Each number is 128 + 24 x the weight over its row's rms, rounded and kept within 0 to 255. Layers, rows and columns count from 0. Numbers have three digits each. The size before them is the row's rms in percent of the matrix's.

# layer 5 attention key, 576x576, rms 0.0473, rows 544-575, columns 504-575
086:102108136142177149125170144133121141137127144134153162161161098076131105162166142148122169121142130136137146161144108100145107135090149104102150092115129093124133154151133115114126118156142148158115148179077159148098
088:133154130144120129138118083132124159130137134143130136112120158157112131135093094119123138104164120142151084103125136160083137105170090133142134144118116155170126133113106149155163153092142123138142103071141089127148
088:127154117097111125132132146098136117132144111165114111133124121132133122121152114127136114107121134111135105096110149114119141152100131113176085116135131104101126097141109150120153131143131118144151104108127148156095
091:099111148126130108130111134106127118124132140138134115104124152140089155086114161207114126132151108148118119140116201105124133127158160152139117090128146131110125117130120107172125124139171112140131145120122125113117
097:127133100117106111152124126139112101107144116116157109136097154173113142142116106130118092116108114114140138073148143194118124081150142101179143134117102117108118142139126128157184129159140116124121118087139109141129
095:091167107140160088123141088106075147129137112135147128125144139106116151123121134104130152165148107105135168112132165114104086127178109147139150113147114150141130121132105098136114089107155117135145110077118118124140
098:109147161118107116093108149158168126108138141131143086178091108094090124110148121123113144103143136149152162117080139174133143127150111139105084097155129120124066092152178121136098128137127126177132143088067140159137
091:183137133095111133108111170107118147115167127164135122130095124100128105174083110118099080126143147132160145156080161108157167120162079134169150126118129124127086127113133161151128142130121116115167158101113157159149
084:082143140154088121121163114131157111107136151168123133117108127119151119104081118095140126129131124148094070114104128154081154120145121145109140127185142118151083153103116130177156101137126111158155150122124123102119
098:141131128128156127134109168128137200143110137152168147110105131109134099101154171171131131127165143122102147153140105109177135155117145165121165100121152055161171162143134123093081120139141114091106130127137165122143
091:084152118109099129128117140122141102128184123121124102128136122113091154134111132083133079133096108133141092131110164148124160097127123143094126136127122101080114097150131156173131130122135107158139151147133135145137
088:119106136151142156128072126139146159119164126085145148135118122114086158129105119125111092075138136129131150158119166131108121104156158138135099106118140132135154152093128120112120106173112115128117154081104111086127
092:138160158142117141179084121122141140140146134088123151127143111142114179130125065098125151114118138144108121100107112133094128100173139113152100133112149139132133133105155149132166129136128138135112147134110065142134
090:175100120113097152118132156126134111144120123110157105108116104177127094165141139098118147091122128132108125095149120123125107088107126167133159139119126115115182102135109149130146133187093136084098124136131109125101
100:077127134143102133136133148142099134146137117108137109116146135121115153133118100068153114124109093134122113094135158157115151101123127120114116135149096106123109121114117123179131142152146085159101111127142111147097
105:110123162106130135097130167146108136120102097122122127203151123112129117128146138088128112111118153138128076182146104122146147168138124121118125136164127076126126135118190086134095094112147159136140097133109158142144
093:130169133123147160134129133157099104129138119155141118201114123099129111119167120138152143113109156112168094095118117131113162162126151108088163109138118118166090127117164131128126111152087094177112170166123167169106
116:073139118130111133116129122132088167098126168120169164168107149102098102145133116165111116100118127117148130129102137135137164115173099132154057088124128131145138147127144064173091100128143104177112086077121141145128
098:098115095142114081149133133137074129151106112124110128101141129114115141118187190147144071146100112109137119093140202126117140094134128169143147140153143152154144143161086134154108105109134106132122128150169123130164
079:094144128103098125106172121162113116124136110124139096123132127117126130164114102116126170148127123124138123112099130139094159127120083127129107105117094177099122123160136154106126123151100122158119132174099153155098
090:071145111201099140140158089134114067098162138132129132117156136082131128145119143136152179134106145128125135083055104129090126119118136089132079131119121132142116144153137089120127134162133110177122085161091120147089
091:122080131120091147076098131114130148097126124121140117128117096121122134104067139099117134178120115124140124132096115188093138095109113097150094126114116089141138087127154144081142162106130163087134168114176140160181
093:147080160093161142142069121132158141129162118115148127131115132147068109116125127153126129096137131138129118110117146115127090176144115107100070111107120091099176128138102152132137120152124146112107117102181140107118
086:111124104135117132125109170131104120102113126122108103157096117091133085129137116125146165105099110120126130123092132169152149096118112111104125127147100108146122102069192171152101122093111141173139130114101162133128
092:160123101105149105102125142082121153162126119122089131117117113155151114101161132153111093121135137107132157172135112130176112122170088144151098133157158163162136117181124123125094124091105142110107102087111163133131
099:147127149106148127105135161119098134153113124126164117167165127095144105134163131159116156155123141127154107193129106114171100142076133110104180103124134113107145123148142131083082127169109132108142149155107150115115
086:135081128122123137099129158099112152170118132103105119085138096126108097132209122120141116130111160124141119138127146114139091147146107132144147132110186113141135094114117138090149102161122143086111122126159167133112
103:108147142120121129133136113154115104152136109172092091116150132126150125115134115113143119150089112125141107111151138137121136122116147110085135171163090129129099122117103126176131076108141133167140135127139104150157
087:159121121134093122113176145131132137201084099093132172161116090123162113120143134142106091146128150124112108168139126145150120146143120133114138150154144102147143147118134099106105108118127141121156086116152183110159
096:128119136173122100146142123116096101133117097158112125104163164148132099121129102126187146191121115119140107121116099151124106168098099121112077119142118125157104155108127086090139158103097139145138121132115134104123
085:168129090105108123200164129160138088131130106181122120123162185162132115164128066153152080151118142134175117098149127117121118125086123115147143161141115121095135118121111206140128147153114105132159131105126116161129
085:105127155135138112091153122106084117121130135123143129150143112083116152116134146141125156156139141125121139141114094121124126135156140128080120097124125124166137116131158069127110141094134118193109135150109139139135
# layer 5 attention query, 576x576, rms 0.0483, rows 545-575, columns 504-575
105:116107093128093163122109153136167148198105101149158122122104107172143148134145157110113118128085121172107089084122133167128157084103120130142111112160134127184112115093096127167162130139103121113106144112194132108120
088:138101082145148127132156145141149094179091154208132102133123095147181152145148167076061087173092114127143091092098138166138162055140141100114109154137118178145116132135123129138160152098146138117134126134122137125158
100:129100128112127087128114134136135124182108133145132140096117141093108134110110106153141095190088159164110085129123186108134167087114140132140144099139133123106137144121121103136115093129090114128143157121169130141117
090:128114056137123122127166100149128106174107127186154136128117103159153156178115148127105094120092121150155136123143116133122139142096131154103106122122142140117117132148117162103132158168140130119111114159142121116113
096:102142175127086123113094142131117149130187095102157124077124129136164152109110111163145097102146142150107106134102161110120117115160151114152121114135137097133110090095113115111131068158169101118098180138135147104137
094:157166157179156126091126142128134141123145165107152139106152139125157115080130111115122124125105157118141089115152158148119145176167124167152120112150108114148109159104118108142121113141117113125145121134135173152153
079:149150143123172156084104149141152134165150210146189129072114083127144104116135095074125150121091153124104087119128150092112150118127174117132126144167114105119106123119115160168142054133110127097135127148150136123130
084:130132134128107102124117140123133129174121148138166136103125126140136152124100149090137124137112145135127077101120127122136171122164158117081113134177126117139098136132109075181157111116122099123113138120180136098133
090:139131171082150119141090176133120169113106147152125115138111144116102073110142080148137130108166147161115142130134122072132113168126134123125170115122152096117165122148139154130110148085124142122118098101101088172129
100:130146110125136139124095108088150120136142104129132148107145127100115144079165154100099147145084100130149136133106162134088134104128125140132087110117141107135123111123140129129136086105127153091151138129169118124123
082:126126140132124112108108130133115131184109140103171108085112123127106160138091094114123119104088118110077061143115132131106143110158157162157133099152147106144120121143143087171127079136129118129141120110149129070149
077:093154112156093123101123131144122117147111144092150110120123141129106122086095158098120153145073117120123063132138134129126175127153145150100108127116157099092117132133133101203134114143107100142123090101185128130147
089:123112104102160156149135122134122097094135179114165125176116129115130128128121135144070180114176103126118136141140120103126074107107126134061116117059120118116136120170152150108112141118168143118110080123127142144134
075:112118110088099146155101103108138110104146102139133157121137123103144151159128150154107134143069143108102195133138105115073098067114128121103069096127108104092100136124130151108130110121109130118124152138129118126085
091:185114183174125152146124125110111145114104112133116147192148092112120116139135078115130125131154148113149137125132114151118115177137150112118146121150125133155141100097142152091137153132148158121145150130105105110119
083:112130111119110141119136124085121106149107135143195155111158099145134145112145082105121107159129134145099127125186123110129136125159123111080124096108131149169146085135154157120192151135122125138158134154121138110082
097:126131098167132142135117095136116146092119105152150127155147135113157128196177131118143136116119109129160159136126069162115144130102089154143105076138160089171113119125099159112139143132099115121114100103133111134111
081:136116120110116113138120139121114130115133052117116151097131128126122136135132121155144091154116128128125202113122172102120127118108111129151091112091140154142131109150111154064122119123125116118139175137139123146118
091:095133138107140134082120115146118097143113151128155154135148136125107154164131145095122150146096134143152126156104126207109199052152102136140094116057157113193058141127107108142155108170127153090133105154156186153095
090:067138136128129092119129112124128089095132080109170118152146143131110137142124153125159104147114121117132136153099141177104141118147106120090111096151111117147069131114135115137145136129166088136134131131151121126094
096:131160158113156122104097164142149124100125169121137128145128149109132113084134133053130126126150109088133118159109150160158179165051123118129151173119109117119107159158111137124137106087111145089113089125136130146126
090:145112126159150142146116160106148158108109123140123099146094135126111128112144158141102142117121089118110122116103118134094093149097111122115097102127141136116126114182146094147136159098123129137129137056103139109146
084:163139150175148118130145144053132129130155122119133150157176115137131135162140084099146144124138115085168135146148105175148108101124121110109108165156085167130101082147124118094127139151106138102131117171114122107109
084:140135131172095106119137107119106158138143151156096107107115124119153135101135107110119148103137143122154118111126117130169136139129107132137096166139123119162167099143118134129095117120148142123128137147085119124153
113:144112143108164126168135118119115158114155191124094140174142136112130120138139101167129131131157150143121141129133118127126090157133142115114143083094112105159180135132157184086121120140156122138136132148106125125083
095:161116112141137148124132169121106157107129177081138142090143130095140132123130112125081148157139152140105130122103131098144136097134104143129097097106100174118142107135120106127096108115139123130135147103146163151112
078:110125075114122108135143110110120103147124061172109150118113102143174105134166171135113108124122139128104219120119103134114123102091127107110115098130139160145140123136120160048129141152147121116135143140092130101133
087:190121151118119155107145158097130136104156149147118141152124113103140126151126064140144131142193137091131144140155116088126100134145084128132185171150096134133163113150117132085121167130158167117119104144090127128133
076:152145113129106079174149135129116116134153108092106192181118141160143149174164159157157125125129131109080161145120087128171108117139093131119087093155124130176137172121095111119139110134159123131120114138131054131104
087:133110089105124151131159118109144113134105139167124130123111101137185120165149174126076127107153108149134112093145093144116109094100137094117142122112128145171152066139131196100136127132157171110126146152144116104133
096:141142149141136106116136128085109140080121076116110122102132115134155150097107091119198125154116129105143128117102152151119157148160147159133155141148123134148141119097101115153115148144112112157158145141146098112108
# layer 5 attention value, 576x576, rms 0.0429, rows 512-575, columns 504-575
094:082113158140097108094149158118113149118108120151143158124118105107135156141128144130117143118120141154110135141080124119116142128141109150126089148148123131101109102132088121135102136106084125082143102127125084143121
080:097112126151103086088111134178140153138087162125130109141123128129111105123159146143151126144088123110126131160145113140144154156149146154094153159098131089109124106144105119136111112139157137128130115165163130091142
104:130123191108113112135138114144134119095137123174150155153130137146183130120128175126168110135160105134133105125109103149141119164122154140102166136149120141071113062082117164135131141141160124144129127178143110143119
094:151138049160120113138132117138114145107135089133134134134120120109160133142148131132115121093108139094097126133120072146138122123156095154100131139180129110101110100092155138136162108138124142128129119159095067151138
089:125165129127116160127143125134128115137122128102138149161126106125135128114111127114150133149126095124123146141116086146132142149143203120112165118139136066114144179098140082110140103139166128145119145109123140119165
098:119150131136150107133121119112141109133122124208117151123133120113120129111160154108146112183109117150106088124105159149142120113087175122139095134108139128156122102122109101129100107114140107117105179130123192147127
104:111092125144135139133158112134141107078166104190120095146114155135127150101139093162155140143165100153132147158161148115133082132169161118121087084095145086100103129130141167146158102168185111133119133062108132117127
087:115167143147101103153134112136129103154126136106142145091162129130137127109122158109101108117146125147140117105048121098090133151139181083108133129138137137177099166106135145109111159089098139135141097107129149122110
095:118115150098132137154125115121137148157124118117115148101138130102133154132126093107089082129144114128092120121098127117081128127137122131132112121091115131154092114132114124124175130153135137150131114162145112133146
101:168134105095157127113147113127112136152127140100125198098143119105131146153129126138109131140100128104102142113095161113125146125117102151105116123122156094154137093146134132150130200121169121139161129169120100143105
099:088131124121134141133116177153138166139114153125082130086086132096143128141130128173122119150160139144152122131139145109134118142132138149142122137150137140182149165132123128149098127171104121139142143121083082141124
089:108162127186105159143126139132144126129174080107149090094104100120141122134161110110113145156133122113148124149150142087095151140178145100118141111129085153089100127130109167156119111153116100131139109133148107097099
109:123120185140156097128123110124111120074075126154112152175090141127108149146123091117137139120070115136136115123172159137123136112072111132092103131127134108139075140128120130144129070145129121113147119129123148172119
109:112089137129155126113149130143115133150144187137096125141065125105118099130180115142119126142116118107145155140173150141163125135126145117132097112122177098124138146124151121086137125119134125088125135144097115110117
096:112146095109109156140124134129129130166144122133139094109176113134115134101118131119119107128114129101135111142095103131133120101163123123125165113115134098110129204144135128142146097133153165119110105088127136167131
106:150136122136106123131155154097158112120120135118142094123152123145115151171139170188103107127146122123175134129132116108133103119116130122123141139119083143121133119147128120097125166157103127145101128143117123142076
098:117091144093107166112122155125125136110124125134154132137147120134123107120074124138084121126126139146081131124131161143120142085117150146175134195108115159124121112107152122119120140178136133128115138136112112099131
100:097096126127127077111123122148120131110156125187094068137107181156128108129152170133142130156130131150106143138155162128120173156090140107169134147081124160096102147145127129112129116089127112104125167140104142159155
096:071127111117122157166118097128145110107117117132132133103137121176081118130102080164100108110113127134154179154138113096119088113145100114157138086144134172117129131132147121131115104139101120128142141099124173140090
106:139106151148091122139116164099134137148126132145119095104110116113122104122153123110178118078133142151085133101119093150139149119146142159149151162110138181161167102105148140083111108133115127104087124099114084089183
102:119145129109127112135122140124142129127120145139137152117115132124122105113171082140140108149139104145148078140061114131148091140122157112112175130080142138091125102126134150154121120082137160102121117104114099134143
099:110091118118163098130132127121137137149158133227053134123136136163127095122115134150134152113114118130134137131144129131163146153092149135087110128140126148095144133174091094135138072125123128143114116132127177136146
102:103128121125123086139116152123160141151112135154084115131133128111130117148136082116126139146135115120090144132125117132135163159138066163136129135134128124114129121105142133117124103105122135127150126111153101123188
092:130149165085146136116146118115139159113104146190141107108126113119136072114128077140096157105173144160088158133139117148151129147076121134136120143123132114165112129126154207122140098113108129131137109128096097123131
105:107134101131114138136118134150131131122164140143137156089105143143124114120083130118165126135142128131150121116114118173148139109118098144138120135106153116114120096101137180106100160110148121113159118127095125134159
096:128109191131161183097127153135121156109099142167197099144114093153147096104153134138124159090105109094126124143124103160126120119124148149124144140134104105111124096103085133123113098140119107124134150123090110100124
098:108126128122156148123127112137131148146171123099133124110105145126112124142129145137119124146121135136078145141111144111154151112140087153121116151098107108109157086097130129127102102149140138138118092101104119167118
099:107116120142137130134082159119139148115139136110117136124094143136124116129160089131146111072145136124131143108077158135123130138165087130158142126099168137120159114149101112132151125120080103135117152117130058102143
102:083101104120149080086136121162132131169108158128125143126127156127146136115155121158136136135118100153108126126122154145135160144072182122107142163082167138129134118145146129106133125097113124113107134104095157161145
097:147102106113095108140131127100123120136133136121145179090124136090111146130107140101127157126124119139177134124143143144116142143113123130089139090136147063091112171136089178152131124107092160148135135130120113151143
101:152157125121152137144177137132131154117176092107197127122123122129133115106115107155134114123121135120132110144142113136111105128184154148112142109125102154170127141114146153089121116148114131120127086122153119110112
100:118111126115135151166135093136130123072109116122166126135119123160106105147119130153147100175131114131109139158136117142166076137147120106133093107142071103081096114128136116141096110159109138090127116124135171160071
108:151151098132139134140119121109132140148111135146118126136158123112115121127108154156124148118128125104142135097105055147147132133110120146112153135153109106084120135148159098132072126139088137120124103125148109135114
087:104101078136140102116145113131122106122115101111090081158111144135126160130136123126161130138101128131115161103123148138141159097126112133077134130108163155063151074112143108124147144119103127136123141142180098142119
098:099125075112124117149109133128117128164119104131133175117136081168112144139143159147082117153107150102106121139167184076115137144135139102175143132147133166144145116143127111127122069149122130124103185076157153140139
089:137174147159128175140150128104146130115127104061137144098101127115073133151106139092113143099128144119135132124187091134130132133128137121130164122123124127153131163135085141133133147143158153121121138159165119106120
104:143126163114128137122121075096127121107134119100149113149158123124142107140112124139144113084121137115140123163149113164164075144129120162149161150122100106180083148153183109138116168205140137143130076127199163114104
099:123126113172154128133105125145133140137097132125131123176123140114166111113139126085145162078140114095117115128139063168127166149126141154092138124119129134135144151156128133177128138085149139162144089149111153055167
096:120130167117111145118144166120125142090127154089083084123108111127121154131106064209082117147121142175153151112157148098129117135156105127166133127115139122149149103153087158128121138169121120143133168122151099154133
089:110121139146122170131109105153121120134157158123129081119138122135103101121151154134157100104096137106125125141092153137127107114125116167143095136116131118112114144193143114125117147114151113148135100099106127126136
088:092137125134158095104139084198103120132139119138052107111158152101119152127169140116128129123115134113125106094133121127128129118097150126109141151116153133198132122123127139115147133134149099136130150145079132157143
089:147140077108171094136123123121131105109126131144117140157100141095138140170116120114109129134149106131082106115126132124118135121086142155118117150124157115128131067125133183142123130118138126121114115210139100154108
098:136158150128140106119130118126146121121093130161156085111158142124129155097113172145152090168115147121135132130096144130116115132120159125123143124121135127126124119106141149094100147124113126102138172138114072127155
105:115123173099072147114118137117139119100128138109138145135111118116108125128109162116119087171124128123200127176123145113120150114134127142116115131109117173151132147120134110172146151099095146140142115146134145106139
096:150113112117150129106118067140114117155130149165160148150149109104128150129161138052138143171132132135090152124129153122131105122111174128117131126122142116073142113082145166098148133158122086128133191162088113158137
090:123120156127131122124124147143111137121121141164089159102137135127141098138121113153160152151144137121128116116124154153153160102098154128136110143183126151189081122124138167085125104094115097149167182103128117129135
095:134139167103126186077120135159121131113120097093147171163132154145141117141109108099102138087076127102120128116130097139128155129140066163115147136121090107128151095094138175150101130142140116116143088134139099118104
089:099122163139100152121114147148144134129111132098135128113113105102144129131083074127125114102142145160127104110112136135112179100120111129161118134112146150171111069134121165097137159108070108129134120152125108143127
095:130160131134103125150138107127130124147093160120133126116147116112132132114154140092119140146166113141143110148144112125116117129106169108118143117140153133158121143133163117131141117126141124121089103144144119079102
099:118144053132149117128148077164098092143123126125076140140106149123132154100115103091158113168134127143112147097098139128090137146138154104123142141134157095113157146148079098137139141096126141128130118125145124165139
097:148121160160148138147114164086114174104167113123108112115102136156149082132118156141130142091128148110163113109123127146157123110160084142109149115126080135135096115117135086150068128133119137109133089108136130082107
107:097120098146120140147149115123128152109126139130184141115160127096151145110129168105135122151105135102127124114143115108125127083163120110105076087146103110126083109139131111120123161121101113118131083131134123129116
093:164110133137076122110111140128120161143138166108145126155158127107116090093083130081156119110088128146097113100114115143148175137132152119144119165107192148136147129122165089064137120129104113115079112128136117119149
102:080109121130151081135138136118133161131125139199146132093149150124107127087131129146171111115138128119148099146160185135148138136121128113119135111144134121112135123142135152093158103097123123095124183093161136126168
105:115131073103132119109102150132155095160137100132151109134134128118114118110146158128125095168128110143118112131149166103156115116133106132157105166164122146107163145148106114124126139124144134105139182177200171140126
092:135092095127117133132118125115103143152108144083164158115123132151115127115098129127131132151098118136153094118133158122137139091169128135106145136118158101141178123088100104151127107138150145124104095140142161130120
106:107175122141151157118150118148115128153134110116099114137114132181156101136154094102114111176132130119095091136079080170117150112128066127140135129105138167095124139138115086123139117083170116129126137141164147131148
100:167116129140126084115145125114145124108114124128177113122122143114091140126109127172137148131133140118152131134134145154130114148116107131089115145137121128100118147111126166112159128099102136108139147122125135111083
098:121089165144162107120121140143145140070093131208135148150130143100144075132134096141132150119172107120159076136140091127145164121096152115152126147130136111136117101064132202120136079164119130139127163119085137105111
093:100119140121122114114113120135122127113064162142145161112124124154117112136146125129135101121123143150145119123115143128142181135073164130128142147126148167145151105083140126122119118137109131124120121110107171179154
096:139148117106115145129122149117143121104126126132118103132112109176096133106094121141148122102104131097126110137122141111157093091161079145139168120139117107153166118154129179102117105140093132129138164153130125113103
100:113103153102132174115112149149121119116091150094141108139119144128104124130132090129104124085114120140150183112121141136126100109117110122111159134119132105116150120144142149084121130170101133147130131111124096109130
086:122175117118118134145128128117137117133133123139124170127096131118106142145116163095088095140110121158128091105103122121137200105132119113146121128098104100150109066167125131132120098135147132141116108143111158164106
104:157158194123121122148127142125134106137124156083149126130128132115132126133121058108140116109159128151199118132116134104108080120113143112155161129107122135144120189155138143126142123086114150130108093073136119106112
# layer 5 attention output (transposed), 576x576, rms 0.044, rows 512-575, columns 504-575
092:152137112148111095142131141140114128063155116116084106138126126113114129114142096137119142112129118127091096107120162133146111121110128162117074119100130149154147101092163072146101168149119121133139179110125140098150
090:092131140119111164125120153118122131164138124143142140106097125127140151111113113103106134130087137133123028108120124122137107122119162110129127145159136120177146133109136115191150122113132144134126078113109130096144
095:098084106126144155091139178143109114177131111084168122074129089117099155131122118130149137093138086111152107137102100122092114145131168106123152140109120137152139127155111133094134127123113109158105161102093155110110
103:121073178109127095100140135123177169128099136138141122120069138118101133093094144123116076116110101182108133079090120133083159161131132088142150137115102174117121113154136123151111132132134154118141124136146122153144
089:137141119113172152128086113115144169148136110129108130093151110138114153141168090148070148099152134140137092137115126135133147115117117143141122160140140144129133120115077194145133103121089112085138087135116113132114
099:156101115146158142110120141141145098136129151099109152139123124119164148174153142114106141109124130107147130141133096134142128118141095123161120131115166105126125142126124122096103171104105101100126095136096108110131
094:130190119088107124111076140139104109158084148137111158098139117123104083137121094078071115128114167149103132144111106106144118141136137145142172169096149177160132096105115133095128127116119122115150123126131112131126
091:144112149116159139085099143108109139111175162120081191139141165170137123143154126146137140082138117132115186178128150135137118122111138088168112105112092097102154095168161148124123118131139149143144121119109141134113
091:122149089167130135185129116143141104158129175165148130134152110182151076116122114142143130126161119131146139156131133169115157152154121058129124104125106116132101143124163086137136127127109050107142120131125126114091
091:072129117138143119141137151129184164126096114126100122154087131159111103085112099147117122138155159126155102105097131149108122130177134098090135137153134148120135140171072133123129107123125159148101122102139146118164
096:128139144189102121126143147160158120132135102128070150128135110146120109147134133161082111125094128106149124099120121184139133082099107114103148093143112082134119132124114121116137159112146118065127121138163133108154
085:155159104126117144120158147166131185122142118059128148133136098099162151134139092127131139144110142158134119132081119111145121097102144199127108124130153129138129094099114133120111167126113132080105140119150114149121
105:131094141141112106133137145111093135160121139135150090086096134113114114103089112173123161145110147153110074158121154135125118115148137153121115128155114116105093125116140087146135121157122101116124089132152108132177
097:124164131142151130135131104093127161117118113138117158126142142075167125130133128150130141122130120154084091119163089122140150115113102145130110151143127124156128128154135126152141124124132122174095099159150150178155
096:134152147129154138147142101121158113050112117149123118174111184113169095130141123156120161118106148133127160134183164116186132139120105112160106111146129108118140126136125147104120144149088119163142119165158080120123
100:141143122154146153145151104178087126154146107120158132135144137089155124129147100134142158143139140096090127147138111129159109150106140109127122141159138148149072100112119192111099110093125111175138146130121134133111
093:093147139161136119124164124090154113116126148124127116159106110155107142095111117124169141142158123118103124134142124127136149121104086055171123112135131110100135145143188135108167114112139109154138117143138169149128
092:106101102109084153107123157120129138114096159141147134134146126156162147137113143094132131135073142147120122137103119146105140100137113108143078156139163115138130157147132150102159114122145126122126107108151159099130
092:179118165148131088109159122146094143132147126103131132168132109125172109121134144122182132126136111119154089137083145148163149146123139146110149148116150106132120139108098146091109138117128143098171110128132114141153
096:164126141180131161112130140127157095124139100112141115131182133108103144101128111138096123132140131110084128147119099132137092162123178163135119069144124106124102097089169110136125133111112158134156124112126145102121
105:153185092109105149104147084124123132109154154104102140101141124102138142135117171085090139102125106122134098147120109126095142192113142126132129166122149149166160147130106149147154131113131103137123136134121139089137
101:156099104122075137134134147126124146122095138139165095114103135101146154111088093146153125125092105108135117130145141152171114129126088140123157168138120163168119164110123164108137131162118072153130112166146102110144
096:147110136160119153102110104112176096089150116137156114097100095186104109077150161130123104149109128146149091142150149148144157093105130074130105125099150126163100158117121127136140160174116079128129181138148143103102
084:145120099133133085140150129134140115117135113050102142127159132110125135163116146140171144142113125130153154122072117136151106161160109153146157063081098116127125162126120127102113137128146165079137147124124119159092
094:100130097148123152127125126116118150122099071130093111151140110103160119125168123155149138120122106144139130135121122116127135122106112132142121083130130098146129106160151057152132138135097136095116140120176122100110
094:108152114153130119154107104153111154138110150129124123103123128128093130129112101084127124122152144140136079113085102077143119177119087129131151139115094152114156114121168104139137159102133112143163170148126168122127
088:142087123172131142163133090127167135135129128120097152159154096127093144145120139119126094127109114134154128147113120152130118189140097104109139107131078133146127140142144110136138148144115120115171148150114137104125
096:103111085127140090144090158130150128123099087154150120159121067114103121100130151145110112126138149124124122100115106136105157171130099131162154120126134122124148140132172119115077158144123141137175127151145134169086
087:140138139143133140126095136146123133183132102148105144097110132164149129111158143147126162115107131134109067143123103120161126091178206140142121132153142114154122116105106118161158085156113152126116147109164129060130
093:114135149142152160152125115142110100124133158177130124138123162138110132150159111158098112113166125118114145139136137133143116159142116124139124145145119100156092124108154096149175098156108132162114157140155161090093
096:155139132131162123115115132153200084101135138075109140149155153080124140123130148148145160150126127114144117131091112132189125139145116146152164136120160114133135113096125136107129103108114169139161183112162130139143
095:160142113173115164154128165161090126138154128083090174075113127113136145171120142119130175102144135142151091093115124160152102071118113133127126153156106124145136096090123141148135186101096111131127133107125131157159
102:150116121156135146180117152164116127132131076104108116163116172117126107138135133140134164168137143149140145156118093144166149129143120097141136147082111100126100097113064153152099134141127127168138162071125136121133
090:131152135096107129163117170115121130105089114158146133143141125135106129105110105144115082143110132106131082083141128122121104125139151139096121125154153134160173139080090146104127126101136137095141148167087141084095
099:150132150137071148154135136134171102111137150118127106144137163124138119153121142134201123108148080114143136119089114141102112159120162125085172143108133113113172111131078143140091172122122125149129067155127140148144
088:171148119118132124139145119173124131175127155196096121136175144077143098110111093163153105112157110163168120108104139138126092164150143156122116101138121069136135117099164136132144114120124126159107173163096107153147
098:140164107102120128125116166129126125173140146141098120087105136108150095098105119114139156165094149146160112155077131128158093128140132116134124113130158070122115140128105103144156119110110171138134131132114161173148
099:102094154060128119114126148125149158138129175145144119091124114128145142106124181122114089178115134132100104152125112089085091095139156126100140158103117139129116107129131123115131111146126116060141127127140116156128
103:132125151170122132127109186124118092103146117166108114160166103106114115111112139103153152169128126126104171105157134143123116133120138169153150129135148124119147168110155094100067097128117151144093152128147101121100
088:107116143115115115092103108098121171090120091069173115111127135149127176118117129103128130153113120139135141123129146129129143110094080112143139154124172166092128131132111150120110155127135117073096124132124125116152
084:117129134134105133154098155094085117128111110171158143101102145150120127118077094114099132106119136137115107111156145121153172115138135125131127161151119149138108121134108158152132153114178147113135130160124133137122
097:171099162136111164099145129116143124134099110130143096099135099120142136112109118157119130134115140157112119119160104126119134118131115135148163156119106119126099148105134116130155113143110108118101121085154162141100
103:138100114164163128101130117147113118125140106084137138144088142138085098146171165091150138091204091100129133123130120130153135184145092104127137128085137113102126122150101132129159121148145123129162133122145160101102
100:099155091122122123127087111092142125155110146159169172124139104138157125142173108104159151148124120111097139154134114112116101134145107130167140151121150131154152130115137149102094131162123052125133134165168169078103
089:114134125121158141180106102068128121110099119123085141078091131139124116087112118165116082074151141124109058124115152162150150104108120114117053146159117132123090121187108106137164098123112139109104094119151148105117
093:114117119142101129072139158158090134119135095093121132126136080097149171136125127132151124156141140158159079102133119141129125124142131119118175138102157144067183117133115098097123134151105114090120145107158143141125
097:085135122118113123111113136095090094128110167162141066118083106125090146074161166128178144160113131161145079104125135100106099120122165133151143122131120163119094146159098106195121112150142107159126156132139171134151
093:105159138117124161128102141144122099109161104129118153150112115111105116106117112123145108148153130121164161135133122118157090151145114147139157115153136134093148144121146100148097103144161142149128125088097115118105
098:136136150127144172105129162127132115107152156142104132138095138133136123159130113129117152100138090114103144192070130088160123128111153109132096084147125119134173102104125158105129161130118176132122113094110112102126
083:092104106111105144143153141130106140136141146179143155112133126153119161142097109115126109086107098126124120127142137138129130103141092157162110139171073131149120170157114151162178123149175085082136113156124117128086
091:129147132109112131107185147161125121118156136082140113163121144085165138149163143117143136131125106123166160128119130119163066144088148140128158110139136106136146094093149141093105145161151139179125143129075084151137
102:157133128125134120136116139147084093098126143056096163120090140107152145152145123157125128098133112108151113124115146158181101091113174148086069140105161116100150110132155113128152120139147135105159137139098093141135
093:076099128158156113069102126089134117129100073166121082154150153110095131107145112139133124174111139138110104145147145104096130166129129115109116114109127130158121108157171129163145127119134166147133168129117158110122
088:153118132076113152143133111106145098107145118108145128112115128126183169165122109125174125094128124099117094125115080168139092122123147102115138154102125105117132072120109095134138144175113143100133111146126108122139
101:147130134146099199118090136107129144105127165091088157127092119165134142183104079086090118116154151101132118109145123171115144093097138130126124152136085113142128134099107135134146130115125154183106102107104141102145
087:105152179115139156124130108139158109147151129109133074170118125133134116129137128141118145113151133148113064130111124144101117098137157076121124130156119108118126123115140113150133142144130134151167093135171142105131
101:069092110094108131155109119152123132096124136129127157182087091121179145154118097106175126120129111137120137072131129095127139111112108131133119132140134134134203147124131147146137116093128125119151113120101116114098
092:152101105165121121100157158148123146147166116124107134100127151087125113132126083158134129117156106125137170116126126118152092169121177163122145122106151103118109115150137125109128094152144125149115135110125110113163
081:117112127122087128149121102108111096137138138111110126124109140103102132100110125142132159153093140143109141142123137109120091155158096132117158127122152171093147135141169087133141105138124119100135106120128122148146
088:131141147135139149094115127134141129174134109167132115122088137123142137117124142136113130063109111142059047104118085121126105094146135109139133138162107118136098123149148127168106111162134167092136076121160142118172
079:142157166090159091105105179148141179151122122116100122120169132092125127133197091151134133109121129146180166128150111126176111127137133156106122123145163142168091084106126158073104119122164135130154159108141111153160
098:096145121118154092130107122132135110142166140130131160132157111136129122131116151101122144186154157111092117117134111107144150139113102134110153117157127151178111146134124124120135116111119099151127175142150128128129
084:150122114144128140152142140132138115172139143098107140114105136139178106109129093187153173110147147155137176171163151144133110111129112142140160108132127114128150152125101147088133135101123141129147106130117146137113
098:088185101096134092108124091115087098088132123171112124152131117141075094110122147125086151183082112091133164145135153111167106141124124131124134131142187096148146128097115129131074130119139141114120132137143144117095
# layer 5 MLP up, 2304x576, rms 0.0517, rows 0, columns 504-575
110:097171085114122112147113125102112143134133140119114133146101153152144147127139129134094107138131118172118088105120170149128109170094146126105146144181105060120139131163115110138145108134084156120127125137148121139085